Each number is 500 + 25 x the weight over its row's rms, rounded and kept within 0 to 999. Layers, rows and columns count from 0. Numbers have three digits each. The size before them is the row's rms in percent of the matrix's.

# layer 5 attention query, 448x448, rms 0.0368, rows 0-243, columns 336-391
090:498486503456471505521497491510475514469522499473507536499541502482501477504524497490505491485491481530534450531497515500511481483520530523552488505525511513474514493532
092:508515505490472535501547522536526491485511517516489516486476507527496549511519544499477529521503466479480471465468489498456495492498503479498510462493527451550503506506
093:513511507494488477468506541519484482497542478504466470515503524507510516531448515507473497500527464493499478453492467481481516520489480449486493500486514448549533490485
094:551484522502539498519518507538473507468496425500513435496508508456526488511536496477487530510508489512516478495483539460490460474491499494490490488568461485497535471481
100:542470529452485492523520507525519488518498510471534506482485495499527498537459518481508492498501443516485525506478513486516430520533530467565497528507517499535495508519
091:481520568477525531466506516465463525492504466476477490513517510495536528464507464482530535528486501516492526511530480478501497472478544558509468488479486502471480494457
096:529484495511509482495466503504515484529503537445495507511489498539527517503475524494518521490524456512475463480495493510477468492470528492494455489548544499524493549556
101:515476552513503521508531500443529497486541482525526495483517540492516487490498503528529471498508465497529491464529466495477516490525528526521502492526529511522496516490
099:509472557479504495536514534494471532537480493478514532514533512508516505486523479485506463491482545552493477495472508499447527488462471461517494516456517470492458536517
095:533516469479506474453498503516467543507524486504500478498500453537508497497437473502528519487501492509544482510532532505542527527496484502450517490474468456501497546515
108:527446519508521501500530516495526495523433483485501500510512489540525503455531546482512483512491538489513509477505494492479464509480497507509483504487514510515498510481
099:504494535529501457513516440501469457544529526504498529463499474506520512545524515547481474471430504458476441504508476525498484527503475482492483473464508492485495446532
100:512505558512483522512522508532535522487495514449572493509484505519500504491465494530498495475516490525523515487487477509514478506466496536522522502427483502496535506462
105:473513490509496471532476501477462488503558486474509506512487541498466489488494509509518484538462480523466516518505489489514486519547469516550469508516509473496516483498
101:492528506511506472521503526494469507506511497413493542484452478503494527517513516487539465474476502497500515544489475506461497493489495513506553490491471478502494488522
103:466508503497541538501499469508483489507511456482519490455468513498479494539511523465521543487464488507463503506535505489476466533500538513479534510472548493499504480518
098:514546471507530501506476500487506477504495469536523539500486460501485527502508475515480492535498531482500454522488452500490521492516479453483541478501512558484529497493
100:507484494466526537499462502514504506528480545519517489465496515499529520500492471493517500494489479508502509448509481514508458491501517510454525478534514502498522512494
106:476494510439508510530476473535497508515504481507488473515477510451499489515506521458487537492516524479528521490516489495480542488505501480469524521457516545514476536496
103:438481512522454508508495515482539496524498504527549538499478485475495464496518512497495519524521468499517467541490493512501527498523529496460478537514469467467455526498
097:512526534513497520531528456500498477499515506518512517498514566507442478479515481503470482507474515577495472521461481550542553472493532482532499532568499496457480513507
103:534503516483506485448555505501572491484478513467473538502503505480491502498488456502491476473500532463506497476500501577478512489490502472518497499502468523505463482492
103:548526470522527491526495500551489493476474489472478500527521531458481482503492525482500464506435497528480460489504488513457499518493494506506463551519488495549537478453
102:490555499524498546486494481503520492472513514471481470523489483473452460477496508508472464512475491472501527527475540516467461502450487519495509497571537462521461523531
100:462505520485485463515542506526512518517537505525463511533509472520512491494525518470518527484504479516503545509503515489484496482483473539509524490496517511483527498504
102:493480504464484463527473527486487516482475483509535533521472505528478490464469486499508472448509500479530491478488485509483497531477506506446521490462480537502503521487
102:526547506471512468506479501548485488465493482524489458513459471519482541482514522478505493503534496468489507501503511492496528509505488453474447505473548507478480450475
103:465516512484478474508483516478453547545508444521452487501507445457489471476541537540532496496477481477489507479527510508514467454452499522509515481508509483510490518508
103:512470462467477473478557509530502469468519503518527530497459491504433496528469504523526458465527471508506497539520513517543486525478516532547517519488481513533480496449
101:507487507497492500504505466494504497492518506490504502518504475488476531534498520549444505511495473546488509526466475478545482537503522493515517490504496487502487480486
106:514412501498457480492486470466496471517502502484506482457482485540527496493510478500515492515545508489504491474510510521521520438525515519516501505465540545521498444495
098:513531507513499513498507526482509495454495460530466520499473507509487483538485478529507484527512506503503486525510536523539546476499480470529509476464478509485468498497
090:491540501525485503529502518545531508462493526463472502473498474474547531542492507505489477485487476523492487524491503546493456507526503515511524496529520485476516528505
094:493486521505498463433534518500535499478489531534505479496502517514469513553498474513504495491508506529493503511508474491505522501508500452514499513529488476548471482495
090:500525518517515462454477542481496482498493500585481468455534555475461500520485510506527488519577521506496527522473487533488485512498490519515518537537505494520495513499
093:487478500542494485495478505481490510505527462504520519441466519479510496487497533489489543485473555498500534500512555477499487487540491452505499492469495519457525437500
099:492483535475532497465485503506517474507473504508453483433442517469506466508493518563497496487519486450512528512488488492502521525509539515479537506524483464521483512530
094:511536474527499466499480477506499466491503491477478498535483482496501510513497509504482465479478488481533516507447479473491510469519480491458490475491491527476489493533
103:493507527544474483517525522524477535501552507565531479490479464498451474503465489524500513491520537490525464496509533491493513492498479481505487493487524503503476481486
095:514490510494531526497472490506482509493517503514512489507497558503473516530487506513511516544543496507522492556504528497514493515530554487503513417478512458506526527509
095:481490520535525490510477528486470506455532496506482478478503492476510546509489495514531480502495506519461511511480481459470512546480496521538486470487473490531510481482
104:497528466519458481480520478515488498540474505482527477509476477473467516519501514480523515472495489516503509479473500476485482512492524496496511502516517447457483485532
101:502522502476510499453527503460525496516542454492471543481496492542520496508492464474528484451507502534500499527510494504436491530483520495488504479513504512489510477582
099:486462500512480509470519522558473502513526474429458484484510459484520492478490521512469500520524473520497497455518464467559471501454477487510536499515543484491540523474
095:499493496528455496487510518544536492511476487530480471521496506551512486511441531497487543536479534530504495510506506516491530519493502535489516503501533510498492489453
100:493480476514511495503485532525514472505540495479509543479513462443460519499561497511522498449469483456471514496478462506502483523503552513529567499503520502496525471501
105:478506514530496487451484484490494494519479527487458490511508539527471470491507511476510498509515529524495547457547506553491456452492546483513519498433493480505473443480
106:548503545503535489509485478526505554478529483465491530513509507478471441491461506462490509562509512512505513493483454463489504505494488507481476502481522502482500543472
109:485528486534503473519496545508534466504489494512503523537511477516484533521511479516512508506472504542496515501497533542505494499493501460506516512528480509512512500525
108:466531488497467464495497529483501542485522459521506522547512490489508497496496493525551515522492470489531516509526499535478529457480521533516508520529509493484500486530
103:495505510502484527537507439502498478454508524504519539536481511507491535501507502537459531503462501503502502474452494506507487537522472492506504532503522484503519526525
103:537488511532488511476480543495502505447509536485492512471524497555483538495481493514516490488483443429487483455508469477480451498474450542476453486464486485494489504513
099:485506499516563500493514549485471530466508501509520493470481466493511485498522506470528528500509468494491447511497506456511462527488488505544515519518473542497503554487
104:552483442518472473524450450496535483485543522462519515507527523517484530476482542514505481469529514501512484538516497509508492497494472562501480538482486509507470490562
099:424476472516529495470489520574473534525451484491488492501449544471482509521522491502492504531495485426500438486497479494501498536515512491507521525524477537465510503490
107:510509510495493515500447508487479508547491522472513519495500471519495474518473526521515487514470484495511499471514477512490484533481515481471488453510531520485557497522
101:439484503510511498535498471478537527507494488501491481539527515478506488515518536516505513487529487475477491502481492488502485470515507538533452516495487475472469522501
104:514492483520467468520483493480476478553512507533513509465519512516529542484557476508497520466464545505480510478555499512489486510529492462484538502450493461518450482503
107:509502503497469498508506477510487457491514518435503496509492470515537495519487536516550487559521511533479507508537516517426489520468500512488491501507504460501494521501
102:491522514489506541510488506534463512500512505522489510447477467571487536473504475499481529503524519484494471467524533563537494503454501482447508494531491511470543566506
100:535507519514524493474453464488485479489546525487480503503495516494470503479509518481483475514487519463463475517518515526502503452523467506447525495542505484486492466461
103:511521475473485502490544505485491486477486485480507503536454513494496473505536534487490485502487511513490498504500513505474494498494517488512489516528485465524478501467
099:495504475513490485475515545483475458496538489471553494508503518499503436523503478521451496492497491467482507506486466510524517502486500501522468444500518453514563476489
107:486433492537500514499484486490500481508471506525474521518502502501511522438484491431520535553540507475542544468492439534528489561505506536502509524528554491470482461482
094:482531560503466506485527537487516509510536485472518474502471585494521506468504504451519514538496531498518487467534430485495485512530507531478520550514524494438521510519
102:505472491492519490471494473477530459523473457433477480544545496482522524501472516506473419500470447496473474460518497490480530504474490525517506516510521480548529479514
096:532528468491482471485506546484519491517486492543533514471530547541504480511470492535486498493522515474506499531486479503502541519426517510440511507485482504468508526491
100:448422495490542503489485512544524501564518479509456513510518475529479513471513507493473478483516521504485506461505487547502506433492450520485519521519487506504481483548
090:503509482465473508529554515565539522461513523506518486497492508531504522496488479510501482483517490503499505512510549475487493521497500491519526476468502494523488524459
092:450484522478509470508499511504485516492515509548490485491486490491485516471489510489477548526480507498526460522518520528514503454507525496538475491476500482508484522506
097:479493528456493487515476533476473461494487527465489472454487492505525465502484504504513481491481542530518532538540503512495522498449473495464543510513489486477478505527
092:469451530485482509506496476501480478519510495467465486565519523464485468476529483472472533511519510534521491506458496473469490519505469466466486534478487491492490487469
092:495482468495516460480473552504467550494506549549502517475529504503509488495480495479489579521520467516517516541501497432511487470477528523471499527480497506475522479482
091:451517534453500540483499530462488498528506522528473489508489542480482484523522453475504467528523522463514472504495517480523526506475516490516498479509502512518526503490
089:519508512484491506492532499492480511499496500503542545462490532438490541551478529512503536526512523477497502481507499505536462518534527490509509543516492486490509525497
103:540528529519522511508465473482538493507522494503494481516462484475428501525507482509532438470515502503511504503506518493485528535538508451420508491472512494454489553522
092:540487489513489524460511490523507500447499501518539487494485502544483519511505514508499452543505525488488489513477508499505509506516539479464481512469498541523504485512
109:499487461523510469489487494483532511513520495475506497518507464497498476469513550514513544511490514499498470477511478478466491446483508508499508487518494475503473456524
103:508498530470444522466512475486503494479500491483512531495460496524495483498492514520514474498534508525528492503510535491467571480513494507499526509531501529484494503492
100:522533483505508510471520512500514446482511436502513486552503480512482524454500505552504481489479489480475500471479496509519513501511469478519485424522493472492523531519
099:485500479457513519486488516490505470503518468527541470461530454436450517474519517500525522455499537490506500513515472447507491424550529465462513519497497504482490465475
097:490490516446490494494487528539513485510491530524486505482515523538480486502493496495498477462465475503507504497489547522477521513494472474499481502514451466488527498494
102:484444501520520557500499537510477479513495482500467533467517486493494486528539509506537509503493501488548466530507554511454485509477529521515554520547452512514460487485
106:474506465551459491538465496482478516465514440496548519497486497548518506524498492478485504498493456482520449489510471502504538495543482464468485508537513487479460484507
104:475527528518518489524497509519480534546470473441502465497539526521522487451530538465495535515487481462491488523539472486473498499522508482534505469544520510481492509487
094:516485489456488504506484486536486529515516513510484479511521528493478495524502500481449480548548536531515497511519526564515445492487490524476511514492518489459497510547
104:448507522524516489520465515486508519528476501500483484498473500533520443530532501526519486479522482428516491541563543512507539480471528497498527508494512499486467528524
111:479449534502500505508500550500500445516524505490463433468508509487476502441502515527526514530526525538555517505511490508509558483492532532496452452452459474476494510505
106:483522481498522542501510496560505535507480457512516516522495489483497490509505528501469496514508514502559460521511487508507490469507511442525479495469565470466481531499
096:472474492458519440491498517542458481500484498476474530458472507532508516483523497483506489511522503520503553518514448475480535458477509511497485504481480496501485535529
105:524532520491540475507502485495477522520494533460518474483519527480501463503513497487468505488436482492535524428494489503479517458431475510488498534520508486510489491492
109:498532516494495503481512477545452504464477496520517525535495530463537498518504506513505510509514511509504476502517565500509524510511499528462480527485518480518452497505
103:505485499505461450494498538478491481506483469490495487496464507459509496517508503468534532480494503485493510484468486483553510522509489479433511461505470500520474503484
103:527518524470502499465512475471502489492517473530502532507498503495493471477562528479512512520533497518513514472536530502537558496550517493482558531510516502544478532498
104:473494464461481521488501514503460567533500505495490509469501505494516496521520485449509519465560496530501478537478502490495500498517510476486471520477472492507513528554
107:499506519499465522537522477483534504516516525486500518434486523487464514516458470496506508494459554513528529452475441521523443535514535483508498500546487497491492480475
095:471457484518480490473445494525487500472509490547516488508490532520489454487484474495491519491483548500498461496509498506506516471544516482497496504487502551519502497458
095:550545518531492485473515490493467486484530515515530473506451530479536506550471511498523492525502514505531512518512485502477461530516478516506500468461511518518501531519
097:470511559517502494472473526488499568529498484510542515465533492497522453459514433491536534512490489459474525523488510481484510492490481471507476499563496563499482539498
086:504485502473518541528527491486491478466561505519479447524544472483461502460489538493488527458492486464501507495501529504537541514524517526511503487505488519494530491502
090:502489490534528482514535518471524454552521519498512498530486507487517493470435447543500441478501482496501459505495457506477488513498514483485481490515497493480528475532
098:472503483480509539508528496474524495467500516524505485534503443550493505538484469500509476485497513495511475501480462535510478510488522480487483495520467494530536490440
090:523483490523492528529473489470501480515519483530472497476476553500478514482537540508495525492501482543528488532550459514529493485495487508541488479475505528508534524462
093:477493462486450529565507492547493473470516539531440504491473534471460513510535520528526503507509460503544491517547501535515499476467518501510526562500499509509467494479
091:532529528465485477467519483534462520475484538509516513478547547525495520495516513503452531479490489466466475520498491452471534504506528498529505482442506499505487474473
103:487475490506493540516462467472473500466475470461522495499523505494503502496480519456493520535505519456482479493536464496503526469535502487544507493471528534463427469469
108:510513520471511518463480499506482519496475491522520501489482511508505518546521488482457450495483477487494518482498492512546533511492495472477532490495501510475486500528
104:543462494469507528488509437469536477532529473445505525485497549509502508459549561542529482501508537523519498478464539511494461499512483502516500555496532486476525538508
103:508494486537467505443471500485536464495481495488490515518490496517537489512497535479495486522473543496508505478522503527516473504485487479542467484568495521518539485477
096:536470494473482476484526525518519479558533494459505510468433483514562487511523483475509534476490488481476489545513529473506465477507507487538515512475460479481485492447
104:524466475517509486525512500497527516528497416512499484532501460542490506478529503494534491466464529467486497487517549506479479528513507483494509497470478501489513504513
100:505508499504525456481499570482486512502490460499494519523509497506481504483519513486498467508451482461490510459486476539489518513490475516489511463507529488458529491528
100:524482496486493498465509514554507507509524505512544506510469497538483506511493494490503486526497471449492443523525555508489483536524530485525525531525527533532511475525
105:506504508488497490484500533537496505505451498467486480501506505490512534496537549507525523494466511509529497475527488471475499453508533464554462522514491476494501489520
106:457510498478507491519516500511514503491511536493548524498509535507450464543513483480500537495543510532523482542467489459518520526537506511507531541469481498504467463464
112:501481496492518504536489517481460450548474474526505489466480534469494493498511569504516542496519491501512521519481507493509507507492478554482532520492506523467482527496
108:436502482556522535459529512527517468530453503487563546532491543490511521550583534505495547518500534545492534470480500458506531512514510512491489474499512500477484506472
111:512487504518529508550490487509503479521501471525498476469509489500475488523522484470519502471507449479481473474532495497463492470560480519537512506495509502464478513502
106:528457485498500516430484470475491536496484507492478519506523505502484520506528517469502507470501478485482464526480513436537459512531504477487516491471495440467411499525
101:472502506558495527534450519482482497554509489519500521516528499449523514495514483452470511486497522504460486515519526511511523472493484498463547465512519500500539493490
106:462516512478496506465528506515479476493482486502494532503508534493503502536520508493523501497506498506532469515486459477502534551522491498471533486511504528511503447482
102:433499508554518490520483566483496494488480500490513506446497523486511481521498514557544494520484482484510483507497485519450491507485519496494525522525484489493552537455
102:518495500511524521471500494486471495466510510502521490454500501525503518423486466510502485535462482523509510526461506523485469500500482510507477506482509546519516453501
108:529531495484516534501497472514492506542512479467462559479470505501452498485518479504532487499536474461493520502518462487489494504498488477489475538533506535477503536495
102:470464462499529526503519466514455469513447500492518543501494516495513501502459514484488509510473504551491516491500499529463530501510527535473438464505486491472501519469
104:476500536495516538503435511564517514513514503451461470518457514483505502551506503509497504492500525487538458516460508544550510493472512472466531482527482547547472516485
108:519554495522477529511482446499507525458479496491492509472534476474540517533445513505448492493455438485469512496503486530496476508528467476478482462512482517515505506460
108:503490478492507534538504510473496537497437469483482490478519525497475504444512500520530486526542536525525473498482485447521496534486493473518539461528512517522466503500
083:504533496488519534530487521552559514544499562478502476469492461493531518531493472526581501475542531546481463519514468516524498456491471461496462472469477539540478505485
087:507473530483486523487533545491517470490517512478520517455489519488521510470520522505473511518523529465537508489534479537505500526485553510472501475547521488491522502500
086:480534495530512470516490534480484506490470512493493544536442514546520513467490496476511523478508508526449469493489504505477470499467540486476502449519523454472498529491
080:473526509508504533530526488529474516505520506508492479506469527510527535527495517496514488502515486499487486508492508527516498491509543441470528522496497503477475509511
085:497528535547544495576516459513492476484479520490515495496504522528454493468489568472489548530476518533489507457508479538514448522501521507534512519525476487511480505522
089:520513473448522469504557517476524530515476539498517482558525524524533502491491506513504492560522484530522472516527520458522531503488504502547499489460506521481513507509
087:487541500512510506549480496519498549507523454502480464465492499513518484513453487521485464499489545449476515485487475433521535525467487482507493495470507470466533476520
093:521499490445486517487488533518513512492505518510534485474526486495543496520524443496523513483527457484489506503473462478481470513507440485503496482492491543497505442499
103:497527470473480525481527498538501508567520510493489474490519484555546499542499446497549511509514536496467477493507516476501518491491533515477465503485529510484542483535
092:506517512489493498458498536511495472492466504502530511517513508483538494489490458477486468486486478460511472484516505443472494491442528498461487475471534511497435472525
102:506498477519506518530465516507513497493445482474493441430513516489483515447536495510470512522495480464500528500512476510417471518505507453469439480483547503499515469479
103:552525477492498487479482518487492526502503489530476498502513476479545493539505461529524499494527473512516530500458464460548481503496521444533498508535480468436474509481
094:514521465485496486461531510484475459473504498500504512471504493464505472472525507528531501518534485499492514507493542508487508480470457490531484489478459483461525493535
107:514520474515495482531525502470514466467473544512527456521513469558483519501514480494512495477477530496450488467481563481443484473538454460514472477485527542459471486523
093:496493497427471492482531488494503525489516470506494530522527484491504499500486491485541544517546503448500500509503493503477499520504476524467505477492455516473515501542
096:529491500484503501530500502467514510503508538518539522478492509490467519521484518536500479455497516468486530524511486541517524501519491534524492531470494500514500479490
100:499493518509539559530516500511471483500507515478492482551511494465486489478523517484524449500513513442528513468518513516467488479518478476535473500540526533520531488465
096:504489537502481503486485507549493479542513513489463553487555507520515485521449510482525476510522469530532519569531487505483508451495528518469465477532453501541508492534
096:498490493510500481455532491468545447507510512468527501526463475522493523486487502486535503508507528559500483478501535479494509501510485510501498486483476477464524538516
103:487487506516509493490485486517507494502524495520488509476524512533504495516518457543532536511565499506479509503518490499498515543531541493489491520490506535512426551501
099:476497485532522502507469515467476508489499515492482498497486522491535534466528503518500504490522462485510481471502518502488530463470471510473506511484549467500460502480
095:487479523477517503457484499473492504498498519520482488521480509487524485486529495529501466446496549501523498473539472462475458498499525515472500515518518466489486506505
101:496471524501453534504525507502470501519518516497475475498519556463564473504496490471528476497524494509539472493499488456506475456461531525502464507490535485531523477502
098:571495517441448515503510514495490540494511512508498472488508479516500525480533455456500509533448535468521529504493451503489507516449522491499485507465511480496505530476
097:509545482507532491472483495543490479502493512532510464484475505486515448513521500491519478481519520451493476476484539492487494513509516513472517466482505483477511522541
096:520468505582528526482467523484471494483478532517502486481414506490487513515506494543479533540478499534477540506466516487464503508486490496498510498538546506478485490489
102:520485509524494515508493508507500492502536474531504478482514495519547472498503472519469510474501465482526532503511526472504471516468499487512485466524498488481529508504
105:456479469503481452468520501499475494543504496509498507491517484489481512501512479470526537504528504465467458544521522497456444494508462516503493490470526502489514490481
099:529485487533459444528475521521463494520509490508487444509504507514473487520480470516527498514502518504457455547517496507489489498499502504494491522487547502486573500492
099:538500492507500479505496522454537496499471477516529513455484484468514533491474522511468512497521488506498523514508506441478505533493524518503494570529496456513536482540
095:490485494506477497498552520459511462496503484535528496506506474531489527529495492460570478493554503541530525489503503486527504486506506515540526523492502487489489511493
098:547535518479527516516492498501468466539516497530539481479498461546515511494447457488523480537509470468463491476496513512476509492501461523496509517489513504530501488534
077:507499474504494509503462469547472520501519496491512473480479472491527452497470509504503515509509506460497495529519471451461482483529512489462501511533498509549491489499
076:505457480477471476499502464507500516491502483521477514498469469519534464503519538520497490542492495513503491535527500500507525517526480524531523479443438480474534504511
083:491552497494518548509505504533495523470499494542501463471480521503505466499496495513469467505502505524501524473511510523520532477461484520470519449532511482515525519495
085:491500491522521487563528531534512484459528519489485452518534497533487512500509513489548507492512513475484495479495539514512531514503524490533485497479498489461472515488
080:538486514444473533474506488491492517494499456461463485473492512471529502510499470515492539477523521495469522534537534454509520532493458496450520478528487490493506505514
092:470522502515472485520543542534520484490486506498493487511480491455491508499540468505537527507477502512462506506473498564517467498492543489501515495500550486481422479497
088:529529476454487472526490520533517523542502504510505499519529503482504525524494473484477530531538517481541525525527493497505519500493443533525484493467531521511506503512
092:478487491527493466485476519509520505495535492520517519516503527507543479485481511509505492461520527497458439535558488515494525505505499488496549524513522467488496512488
096:517484486511509518494499491478528505488479539457501495488521505519500499494514558516510498513493485511518476533569524528527516479481449487497492473506489489506514488516
091:503490494494513488541503513495501491507511491456480499502540513483487490487533531458485516516532524510494471487506480503491550546479488508543444486492551504545491457449
090:507515500496504509503513475467492541440541497501506551525521522483534520463491504505492498456516502509506453557492476494503510519521481508512496570496464441494503463471
108:493558499463476497446510522467489514518507521502513459518506483558522494509516443501553490495488501478506490522485506449492509516475488517460486483483512494504528477471
097:547520467483503460442510441505516522489544503526520552463479506491507488516471518541533491475522489525516521515506507505554465527541491500518508463500533491483481529464
101:496513521534494480496530507468501497538439473520520525497606476484509530516475496491492501475474461477496453518537500422460459454526470504525498533513490484511465478525
099:501472511512500507521514494501507503538524534461466517518485507514453532483531528514491508495498555518463496555469470491533550534519477514528493488435489512551483474512
105:543549517479489500542506465497526487498448466529532497484481509485488535514528494502483507447505513516530499478510496529489510512469524491508478502464516473493530499555
100:500481505499536527490501518490493516552475460498503504502526514484558460514513429518533500487471517468515496531499553473472532475504507514523513447495490467460469486513
104:553498501534481467508495472443464517525499508524509502516513509531487499500473500534498479492509515488492457473501493485518521448522467501524519483495481541468473514470
098:485465491500574546484502474499485554513527491465512485507546446496509552477514486508482476541488514479465505477518517493535509477491512487511540498497511492457488526477
099:498520526498474530500468494546524548480519503542542500504489526499508530486480478511530477487474521463489497453448492499550498544512513481507514490455490480477489537463
103:544502491435466504457463484546502508477488566457489511508445549480501545502470527494498558490525502494504513521494493510495501475512488513481419489510508512504511505514
099:511453505552503476522504504487477476512466495557518511473459474550485488518493466498498538520498491547439491497498505507502524519484483503510508469506493513482492512486
103:480482500531483483489528447466493545466528475506493532475496525489532475496514499523496469475479437490499499499495480504507544492511485530479505560516524470442469556463
103:530501506495477470498484479521562470457505473488523538470477494463482511503467499506496543487501463576488527488548483492479526529503494513502486466531481444506502515497
098:522486506504466516523475486525504494504532526521541470510430544512502543557508519444532497495490454509510512486500501546507510529506486492536495534481523499500473495512
100:481535509521463560503497476465489530512455485471515522515473481485499507451501468503497512507510460480488541479463510501461506485452518493505509500527484458497456530495
099:500514534503509482533483519487497528520497494502517457503478499468517492503479458519520479496533442459530504502508474507521507512503497486497470491451523518492536508486
103:504508498493477504517522487514472473515482476465531477477476527499518503507516514480475480481504515539524472512517536491475542524487521545492525517521517508432494544503
102:437517528553505519474519531512445490466457529522523440510529514519514524501508488525510465488488504506511503533511481518505519464533498478522440512492478496479498496483
102:492461510505545456488534509467499474491477456517494498491525467498516484485484524500470488504538505476508457492502506511448470552501462545504488464475497475495492468531
098:506501535501485470462485504521492455459484518520497537489447506487464496466490543474446544494501517514527429493475481486484467502488535506492515505498516493488494502538
100:546507479476494528497529485496503500491521522503513460485461529499496481504465507566485530522490496540502467495465532485491539447508523488525486505471550517530523525491
064:468527517496514533522511486514482492486530478499487543511504515511472479516516525483499507497534493497501497466479497500474520478537463475513473489514482518540505469528
069:484466497461505498494576477494540503522530510450475506524523506478518503522500472512503459485498486499542500502513529461513475536507502483502482506547523495447465460487
060:530502536500498470482511480453549501541526496507482484523477497496501476524486483533493489490503504493506471480516484477533508482480519508511528488478490539463495531495
066:532493492456537505500534462523552503458503494489466492529505509499507529529498454503527488522458508459531496477522497483492498505476498461499499483538518531505468455523
072:500485510502549506489533456471536492495561538468481510483491482480556495511491486501522457516495545508505512496527509498495546504514517524491510493538507522497490481516
070:517520486520486490479519507481545490519546479520492505494484463539490498521511485536497481486502461461506494520489527490454508527529458498497544514519501531481503529503
070:512504496546515526502484553523457492490448512492511535505524509474453547500538567472506495520518491512464511456464508503495502455519499467520509549479498464508506481477
076:506519465470509511447528449467555499461516520510487494505503510497500513502498473491529477501483475449504506526502498506471505545461488509489520512502526478481500520536
078:520512515530515525548477533507441505476465542544485496523443474471539490483491483503471518532496524553481528458485501516505463491498487511532449479509504489497528480552
074:490536515531489519491509548517467477503462533511474483522512527478504551486468562496498498520506480506465534463485518499490477489474501480496487477529522513549539481519
072:476493505521532527530474524497499484491517529506505487531475538468526519456535500506522518498473506512462501504497515477507484489521502528531483513524517477513516463493
077:526487498477514493519487488497539514535526455471528511464507510510492463487526495504479466489481527472509470486538511479474535496503485532489537487510489517484486473481
080:476489521502470503529495462534558500505485522537503532462515498468496487510505490528500469508488542513527464498478503502494527504502467449506523502481499535503482497499
081:470484493485514485506471554521464504490462457544497445469486516468478502509487484498502499502549492460538535500526453487490497509468497492472479488506483520534494496496
079:490493499538534518503476492503495564498465512491490464508494482519497490455542512531492484504431522538483474533502500535494513474503477490545527483491458513463492503498
100:500536495499491523506480493495456500486517532497537494492507508473515490521494456489524494523516482514547525489539492482538483476485505467468449481538495456486546527456
104:496505494550565537498468532519480503491539480505509485527440506453467499532570529485466528503538529521535444450501491520513466529486490506495472496485532479532509489494
100:502477534454491494473491485477489460508502493526530503539518461496494490501499464478532518525539547503525457527503558509517513485484472516527522517503489573490506483475
123:475474479534536547483497511563482543470480500452529472500490486526503492545584496503477521484509493519556451481509509513505503491524524492528510497532551469475502480511
132:501526536547524533546469525487471507521514436481504509506493475489496465474507476524490505468507518509506500551514499512501511479489491501554542493507487501502480537512
135:495487470507516504484491483526511509519503523456509484507535498467542524440538470531520465465504489503487526514504497498496477449486477495534494494484485512497449483490
130:457514539505453499520551510466512499539503521500485538476520500527496515501509524508546528508480480494516486526493484526492498514530443529501488519505480530480471488525
147:498582504518572460483509528473535482483504491458489496514523505510499524467506490521497499515490527538484479454459531521502476475497512429544477475519512517513478484510
143:505500501490557482552523482461497535492438503513502478533503485508520494471477500489542501539490535522491479470514531455504508492511466498500510486520483505485490507492
142:479509478466467523530482519490443508459544462558502490469493470482515527476526441487502532455507530496485540505526479510529522512513489494520484459517526511501496525513
136:517554470511528471472514485500451515470454500503522483493486502481462539517484466499520525573532495480487526554517533486483502504528471470472529491559474481544493516478
147:526522475575497471501447482497532495503504552454482502522532500521504479514475540512501485478446527508486500494493503492465482519458490490529490449511517507489535501499
151:511506454535542507474459477507450518490483460550517508519516514488484486481537514511506509488502496515466508493517496517510471532453528484484471520517505494456505506479
151:449520534481480492514470471466472509502494494514438510519506477491539516536473469522466481489503533496481472495481501559483497482502511496512481463490493508469513474507
146:483494510519479503478479487510491514540449537458478501529519532483523565542488547500505525520497517513477469519510476517519534500508482536510507524501536491468510491558
149:485494526465514507463506515441504500464518486486504489560525471514494495536468530493501502485496512477493497550509459534489478517475492503525494538497525473534532481535
142:475511474503464485482545522546495531546456492488482522512519492528519541506486497527518470537497480487494480497508510503489481481507528540498476518489470516499500500461
058:502508528491474488497459531473465496502476501537530521504482493481500505501551510467483559478505534490467519482496442486511473497465462495498510521473489475510533521493
062:447511480471516536520509491520521493489504466498516531481510588533480509515557527459502508500524476519519534473483516493518544478543470503510435492506494484569505468531
067:489504526449523465471541471497504483473512486494503532533508478500502460504499471512536486510509477508488519503472514465501510525509531484515509496531507500480471539511
061:471507466478491472515494511520475490481482511484476492524535544493493510483528526521544501532528500525448510505455507476517533490484499483527463481495519491511507466486
061:476483501489484527523466513507455503481470489523490519532513510484482537484506521512511556484493513521506497458490508482494526492541496508520461493507506462499494474476
065:503492505491499464506527451489544502503543520493484488476525491489509477522462454514490496504497542519520509494494492522522496503474482522494506490556509515465516490519
071:535532490533494470490472527510505524497500500530483491492522496540474512478503520495478504477501502498493498540519495509512526516511501511474564512474486500488477526479
067:493526467483496524526487490517486548489527513481490498528498492501503476500484498511520474509482532512480489500539496493542531551497489470510500493487495491442501527458
077:476514450520515480498494547511493500525447518482497476509465503495477531520527554474495504501519507486507483460501464455481482490468535492506468478470509471525498505498
084:511511484475476426511475517518557474520469474507512530471508488504487496517479486538505476450496482458490510516508479500482550485521491484479521507467472530457479517492
073:524502534535487490487460477514479511482496516505494507498489494496457561515511543492489524537493471509482474519503496524430495463500480516539476504480487504538524488502
082:503478515519487504503508475512476492513524527507456532505462496494472486538534491525474516519483521527532461494523492533473490512497467484540496468520507469523537525524
079:493529504519511490512460506502455524509488512474513497547495511494492493501527526524496495476487512532489477516485523500492510494524492491497506491515514452475548474490
079:521496479460502483509507460502536501514523482496509526473461498512539463524459466499500509478531510459501530469492484470525501522494487503461564496536492530515487489504
085:475497547536526527493481501491478527482496515491477497503476498474477518535566494497469518490494513508506432534523517510482473521510500480525493532501516464523518511489
096:509520484483502485509513515494503480529476513504468545499447476499468506492471517499507475505495499474486489492517478500560493499453505546503509523494460525530471492493
100:501492493486528471498531555537509463507507511486491463499465494536501511469493501495468503536503517498539557498446490508529510488453500562493473477498530502529486466540
119:553554502499473487521507435510490540479496510441498468463491518481506525511503493497524507529501529511487491439509515452537496516461549538502481471494540475506478461495
113:497502532486438528539497508496475477506493520494500496490501473518473506482449498471510515486516496515577513506521475507551494514473477545485471525513493510514550512509
107:484448555510505477521498484478469497509531529473498480446480510528491488552517519499490541534480547470483449508456489504549500450529493497500501491493457487499493491448